config.toml
hidden_size = 384
num_key_value_heads = 3
norm_place = "pre"
attn_scale = 0.0884
init_std_qkv = 0.0201
init_std_down = 0.0201
lr_mult_down = 0.7
decay_fraction = 1.0
max_seq_len = 2048
Each number is 128 + 32 x the weight over the matrix's rms, rounded and kept within 0 to 255. Layers, rows and columns count from 0. Numbers have three digits each.

# layer 6 attention query, 384x384, rms 0.0869, rows 0-33, columns 192-287
166148151096115147106100155103138093124161105064156122118131140111173153082186145113136115138150103150149120079120113102162123119115080127192110032133111138104158177138158129137110102080160168120124131094111117138113133170078162118183108093123105169131188117108129137143100085137161076103
122177123085133158101086132115124069155118084104119125101122113092138145157082128103110101136118135177092127057159145122115193167142137100083147100127159156138145157148139082154066117103132143154136112069173092148104193145124127091150138168142108140163075102093138134117162155120177066111
169157108122159183097138095199142128105098130159112136152114067145137148116126141139136106124140093163175093124121142137127126145104073142087137155186108128156097095158114140068191167116051157084162114183184151132169119099157148158177188123182096123139094096080099114108055117152088105088
194126063114115167120129142142146118160164149080132131177113151121144091128092199126146094177131137139136146116108168135141081171113140112104022164159131145108074103158147129135116107123144102127136130079077137167150141152118053163120191160109099123107192141182128157088102132155180135091
139163118139070136125126092157151102088171193152128198180084119109108121117178141024089126179172128096147200113124156098189113131059175129182116133137097129180154105174170094133079125108088169147224151106115128131183087054107140183132094141129167097155094099149070146156108165150104065155
113139142063192096135173157070138118136122131100104109105039124131117085129147155162179154135112104134127119141103119104142107092163117125112159104116124150149179129156151108102129162061149128106116137134101128166192102135136082092120214172140117092134165120167141108148139144115104100113
112120102106155099143093158118138117139123090145115103178156158098165079128113159084085136108141151126109089160102106125125100135109145171126168164089166114137127117168135147161174115112121109109133110216076107111153085130142114078126180113136126156160139073158148133117087113171111167137
120097078136055083146110222147086096138141166168135133167155114134119105064099108183156102145098094158121145108158079092147180101113142150124046134088127128115189101143111156094102106100116155109153136144134135109088132084104132147120194109076118089084121133150166114164084128142000033140
159132114117133144161072141157201123119127122131151158069141103122147179094133119134142165071104182118093157118123110157112181045109118126143156084134124139144128122105140107098171086122086166108092143106144139122143173118132134074099141120078151150120128077114141127149142134105104173119
163088152092155139101135153165106112174102107132176165148125071150136127174134146136061117180134180098148159098097089130147116120133103084070084124101159100142100136147110179141172107128158111067111113094199121046182136165168138148127170094112104110118154188108117178070118136080204141202
090104099101111204164163115174074123146089157128113150121098107122095138120129106129129094166173176184184081162144132120130109112157124122111155089131125136187114085148157083123137144099141142057161142099100113135165140084110038079130161095121116136171133112098152123138192120093173100083
094199111170195063103098141121099096128122090107126112119091120139105204133136120098121137121126095145097082172108142106151135122084123142154113155089113106136153157118152150131170100123145134178054136182160164198116111177122133125092119086138118128117123111084129132123133066152064150098
098092123123203139101139149102096099080080116117075087130131158138097131110182138158147136157157139122113174112155151183107127171129090137085134152124119038144126131126094111144104130115154204080163094159121121170085075121107188146129120128109098124153136149105125140103198140123106178143
155143177139141103123128141125126150156179126110105136088122097118152120153063101119128160180121102134152122119086080112144122127088121157217146134131124136126146093092174182085163131096095123162143136117111156154111141139127128137089109101149149069176085110109180077077127124080133137200
051129151120151168131089142119108051152078129139170145121141092155125131141103092125123094152154119133147119154130166108202123146110165151165168141096153170095165109075114148160132169187088094126142126126147098159105138128129056109069085109232100047134142081100152062125139181136119136150
216148096098157107127102161113178106149119180094141161145123180115156149038133062050157142113106185176150118163142123140155070103121155052131083101138196155210140169103125156074128134179126166047133192137132065087143106125140088164151113087122104102128146106135141138113180172155148168142
107118130137137091125129112148147125129095148192146076096079187126128137078137110117067080111121128087138232131178118083181093163139181099128117107154074144113127090166197144088163145129160180076146178121132165135035132168167081092187144146068159111139115106098133197154121161169160148097
139108176143181058112125026148104155169229125149131089121146067169116152096130154115179104127121141098196185075190110132136141105139140094155104162070186116130138188118113144152079163166142118117186108148112124148124141201074128100151172132116166175061106103181174106152097116031121126063
084083170196127125092140104161173153135154102102127143117122138110107182108145128147089108113128190084054116128167118121151195125191163165149109181122095121104188083139107144138126077166110098132149146091059076162154102127154181080109122113148145102149153099109095176090145172151100070122
090155093187205170122098125098129179166203092090129096117113129158138138035099056118118101151149084086090132132058143114171127128175169151156102085156105198164170126145130141154100045125140127152122086127199158118143181118161141111109073133122132135178095110063179149087142094147180084128
111105104111131138132160191083165140174147070089072125112158196141184110134148085094108110118157146146154182093152127177130125113133202131140132138122128134131159092156071094171123090108179101115161070119139128163130130102152165144157123156163101149110071136114132113206132146113162148157
145080107129079090161165086103103153106135133198116100118128116153116158141039082097138129074142162141173158072100108081101114138130129173126174146135161098159131070114136173087094111180166116128127125180142150156119056087092135116159149109139172130149108108178163103142038161136113176149
153113144090157144137161100162127125104161119159123147139137140095094086095160101125149134119114106116130065083142095144099115112176091138173167163136122087097158115162118140097162135115129154080129155139178114126106140126100178150071179166125126111096101087143130107066093157145124124149
092125146058158136194148150128134136195136139081220117181134069097180079114097081129134187167120124112095093139168179057119098133183112093138080112167111079142124153132167099140153197114140185176142115151126107144150133101139106046166132109104205131184120124074160141154084048165115145214
138194134156096182106123198154131105172143112091160062165079195136091047131155126163135165213134108185156105123128135163162100198102049078056129165131125144132132176122090101174173077153093064148107150149101109117161161180105138145128121142093167115163158132096088156140128112133163177193
143180159181157002167133114148123157184130133115084111059178132089109121214166100155137162184122094120168161146144067091099153092148150152173138062134135163167147096114138142171071125153087152090112200156189131125166164139093075177164170135115172112151127136106137104078117154153081096110
151201099168171167093112112119157159115190098082159131151149190064111144154106108128149084149132144141079100154115083149132142163098165107093126163102098081133154102132195124206161104178088117121133174065131165096118150127132107116145113157166155077132122199117095163132146124121168102139
146125109147129142103114112121154125157142129137141155105096195186110133102086145233130148105136092130202136134159127077072145135136177139172163144100187127125116081121172135156089093115134131127149177190154142197096195111149164179180131076156110144086161079124155188126147086148124138121
101098083118120199093130162103110127193147098114155141101133174103111123148116158118021105102149114136135105121165122153096127149127093124145102135103128079137138136115184008140154070142132070154139066172194094137114169141132147085120156120124154088108157121122132132089085090143158156184
103139129141133109140144130134090166068153108146162129136106114130128093095105154173143090113190134213150107075129107094162154162100116148166176080177130101148119115113086137139178135205133175122105073151133176181144071095192106114096136119102137113130088158140167119122091130117180129147
131136196126123131114164120128125095112164161063094103128155124180094139145210125177066121141138132145135126128120197120190137216154056086093156145081136129120176137086136129099144137155105116133145078090124171195064128205176113117110100077135136124122098160117105119101126146078056084154
149161140083126154088202135101185111155085079138141092147196105145134117143103166064053162118070117109097161097101102127138170119152130140149097089139152102108100128157184118164115160131145142149131104122173152118140132112118145164069118110116164161138148119136174107139165127061150101141
121112159123105146072142170092126107135155125158145175170119105194124108111106105140117162125135092209127117146121169158165093080173122170095141172068080097128199165154109166128118091108111101118105110127174151170193113084075192127169142066136103204162119095115130129140128134132067130154
066153110187084137144106105166153140171151119134115120171111132146114140141121150107102200132120138165094167115164113115173082123115096154083116073121144096120109095129149035125170185134137110147115133156147111071115121130156153144167102145153120137132075092136143093092128181088177139087
# layer 6 attention key, 384x384, rms 0.0845, rows 0-33, columns 192-287
120149128103127161104102062113175120135145131083127066161132100124142136062119151126130092117132174128159171062133158136097129047150144128123100103104101149105137078116167095064099031107110128101142154105134122160050176208101117067102114102111130111173130085071196173181173115166153121140
113087146129107137135115120105085140134062113095051181142143150114044108186156127050173056123080124139112137079116072124094180111107143173129164159093160097124090175133118143145121116122134141070135184086128129125093201131181125122099110134160074120138128116107093129204102072165171129123
184120124130195181144109122159102142163121114156160158177149136089107049132082146118126146173140075122199127156074121132174139135123158099066142138102122148145137084194137150089111114143032123112105056186160153112204123119098096123113171104168106183130155152055130144133135179133119083128
090165137092115210113080133199136136071167177132180148153111137106161089110123185123111113192184155103162156131157151102098044079181134133152086112153105187192107133140141127168151114137177160093171138079137118131081188071113122096116105158123118114098153149121159172163099084120168130119
103148120125140105105091142148187155083143201145184149123154121097138076114138104111111143129106145125170117150150096095158117072114188107160089129149138112130163085101183107132086127133169114139171123094127149103121105081152090191103105220102140059133137077149101166168126126157065140162
121111156105174133152146095128153118103131131050113050116143106131111174117123175180160143188168125107166111119111162131111119124127147138146118162190104109144144214174103097089172094118090214103180159130162077114112085106113155100081159177135105131091149164131159166115106063147109077076
130147134144078096105126150139142142116116138132108095098093149090135147098132134018141165093132113093136085136113143161100144104114159111141113056123173107163192184121152186150160153110088162164107181106124106092126134142124163137133151117154099087157158149111190103162072100182150105114
093110092144188112133102149089100099095132109156102148176120128144145161127117079103140143133154172176099160114123150096137097172117221194105090165096117150153107117139093152087132182129121084197160118131142114127063081120081168098196181097162160106094070143206108120139136060194077154118
172136116198091163091110120157131112143150169160153154138180067140127200185122125085102108081094129087089103145113145145055190092216159146127156128122066148105123055147128150133142075071071171131167095118087146145088193126060110113124159140034113112106140132128104132140179161152115168103
127178186105091148179071124137127172137103132114176139091112118173038148150122167055145161199109151150174131119107122135194096149117059127085130113110153130132141168145125152138116143155162154077089096011135145093131088162136138171183130143072127137181115181123106178083144161060141137117
097103202128124174172166184123142126202087145091115094122102082159112107135172098135141108168107148208134144159125100106182141087106142140126125148058146054146066149114148127121152139128196126136162110147114147162092121105137150063168096112140126129166158137127111181143218136118090156129
114121141131162108152156171077156098128067049157143157098165174098147172161123133168113144035112077104155162127112086132108160162083093107128126157090082102142150149090186094084177128087105075136081106154151172204136086140114137145149145068142073123092142115146089136081078122170080074170
120144128156142131054135159091112178118179190146052117158137100124122128128157161154110120098165157112154145092118139121117174158142158157172169079144173093146115187140075181159093166142107092146192150154144191211108085085117182131084121086175112130138108229115128114142093141090088146135
100096137117151143110143134090160141155186108099151120088060083138187148135083103099106122173116166106093132107109142165117127111149101153178092178141122098177140103128200109131167103078129089149164059086115098113134170152165131170105147130153136044142107121157113138109177125073172150135
111097086160139141154115124078159131169097099114161154136138149135181151144119077105097085110168123191092177119151152108192133123102183121106104124158166100153211124089189153148152147144146020123130120172154125129153111084150033107090182155203162098111198123105136148093170141094162188154
122145124108122157107054126093113117123090161111108122082116122170112187076139152081132121132108150135046105124103131157150092148098142111144096144132145145165133075086139170096126124122137107055079154071165130110106122102196129081149113140104165141099135128124129155121164142186149179161
149154079098166128070068179159157101103098108174136085160107093101105165083110141113103091086110079096120219130106118073167148135130137083114098099116136106121095139138153089120100196122168146074155110167163124109119163152080163138148175117098164117108090121093106110118142176115108112093
169073123119152085135119097177105092112173099094113126102091132110181135156165165112084071157077104072141128073158089103115118075168149067114090133125169131092135098151153078126105184104140055151176109138088102163143095114118183168183152114153208148134073123203073135188115187155145136123
069098194162161137116132110133125121084109087159155136098126134186105174105104148132078096128107154156091174112096111129122176134130141095138072169099069095100148096175099091153103103163153163159151116105112119123132124146063160090133131084123124074129091161121114134119153146149084148124
157112117133074136102098084140148196169119172131092176128082125122142158110099098137189125148220105129114160151048146173136125097149136131176078140173104226126156061102170107209115081093152122106150137160116173122142123155131154160104135168098104138236183151104188118109117051131070109123
149088099135115176097113164084199123159107137132050136111109130131145148118201095117119117124115129094119162097142123096107131157118074162130113154087103146133156117095069133149118119125112077149158128184118124165185189148140197149143105130113114144114081083212124089179131096141144151123
130092102076106097125151097093134135087087132161095092154153151109124113122107155105133058149142122088182143133076109090099073159109170145153097119178156169139129107167091139134122199132098160171151119159117061156165114096125082171124095089108186126136055149203159099135000196118092121129
153137168086139137134097126128115083073146171135154083157147146117135147125114073152111130101122162089170092163090127129114118106164135114126117147154161084118170143185176108093084123134120099176211167097136119126136141153068177134124172149124110125147122114132104148101102126130064120105
151157137086116079089129086178142141098095152101171127145123165181153123112162107179120180184208147082153164107172166119150145076203139113141079179162128103150142105148160113095094193102131091151101148092122090139073127099136117179102106105127171111143113121111164125187144126093095134155
142150168149130121130104151112141117198121126084087063182131110103132117132179136116185172100122110176184132114121108203173112144150034087121088183145090058148095130147129123171113071136111092108130150170133118083085152104079140104129161166114140120159168137097155149119144135162151149169
102104132150092122137151173114172120154154238126048131135088120109133234138179088140162080185195077075158133112169061152145078124060129142093136121119092110101136155121115169091128149118085149102095183183131150116159117135125081161139102134212137080097092098100107107175119129148148119099
192073159109145154121095122139176103125105133156135154136126147149130197068115117111118152136105088155142114120125182139147102109094142146084119175087056131108145124131125101095126086141154142147173121075121137113109160120070124075148136187150109121113184097161093086167178138157116026180
117088147190122133112120106132106118108077124094095164144134104101102183114061189242136125153068124114158090113168133095096112141114144131157145153054104156128061074101116201144168167102161116083084122116142140176133152156154110124092150069132152118137111131134156180101169133125110117108
125111147122096187161128102093137075184109114110153131171148128101088121168133173139097132181136080102119163118139123145112132160140101136151158069121110101122142157117122118147125090065130145140142087043118110152148081130177178109143199102120102134131105136119071104147155204138138199137
096113131195050143153096151126135169124103171097138136121074120135079191180145105184103169118193151106108179154123095076133147168160104105164129154166160180162110150097104105167043107143113131169181090153147155129121164131158123176137105104135065140135147106101173181096139113097146101189
142199132136153061107145125079086123070168084046126140077112077103065096174162152212051149170110125099137102155093124109103122130192099116073106168108153072134128093167094113110158175173120134111131061128118209148181153153199134115104141192177092150140066119110119089095105145101088171148
086145151174038111141122099112145128118136123077081103143200140204123165119176113172133193121115101118131113084114102137090127090135137174190124140076127105081069118139159118143179143140130118111095105149090140112122091127121142134157150125068121130129114135162097166177139111126132108165
135109160153127099108142167104120154153150116133091156134136088126163109143157102114114138089147117109119107183147186128153116080095140088116119170121096117096121139151155184073139108049097093138080109177130081199129080121129136133161136154094118096117090138104172135156097163150118141146
110154105151112069103073141131209117191119126112090081179136071094120085132103163076118075129170121175139150174103096100113168182129123120121129098139156149115084084149161092098130171106064172102174124145167123140127109122053100156148095134104151100090091154181137166136131168159102098150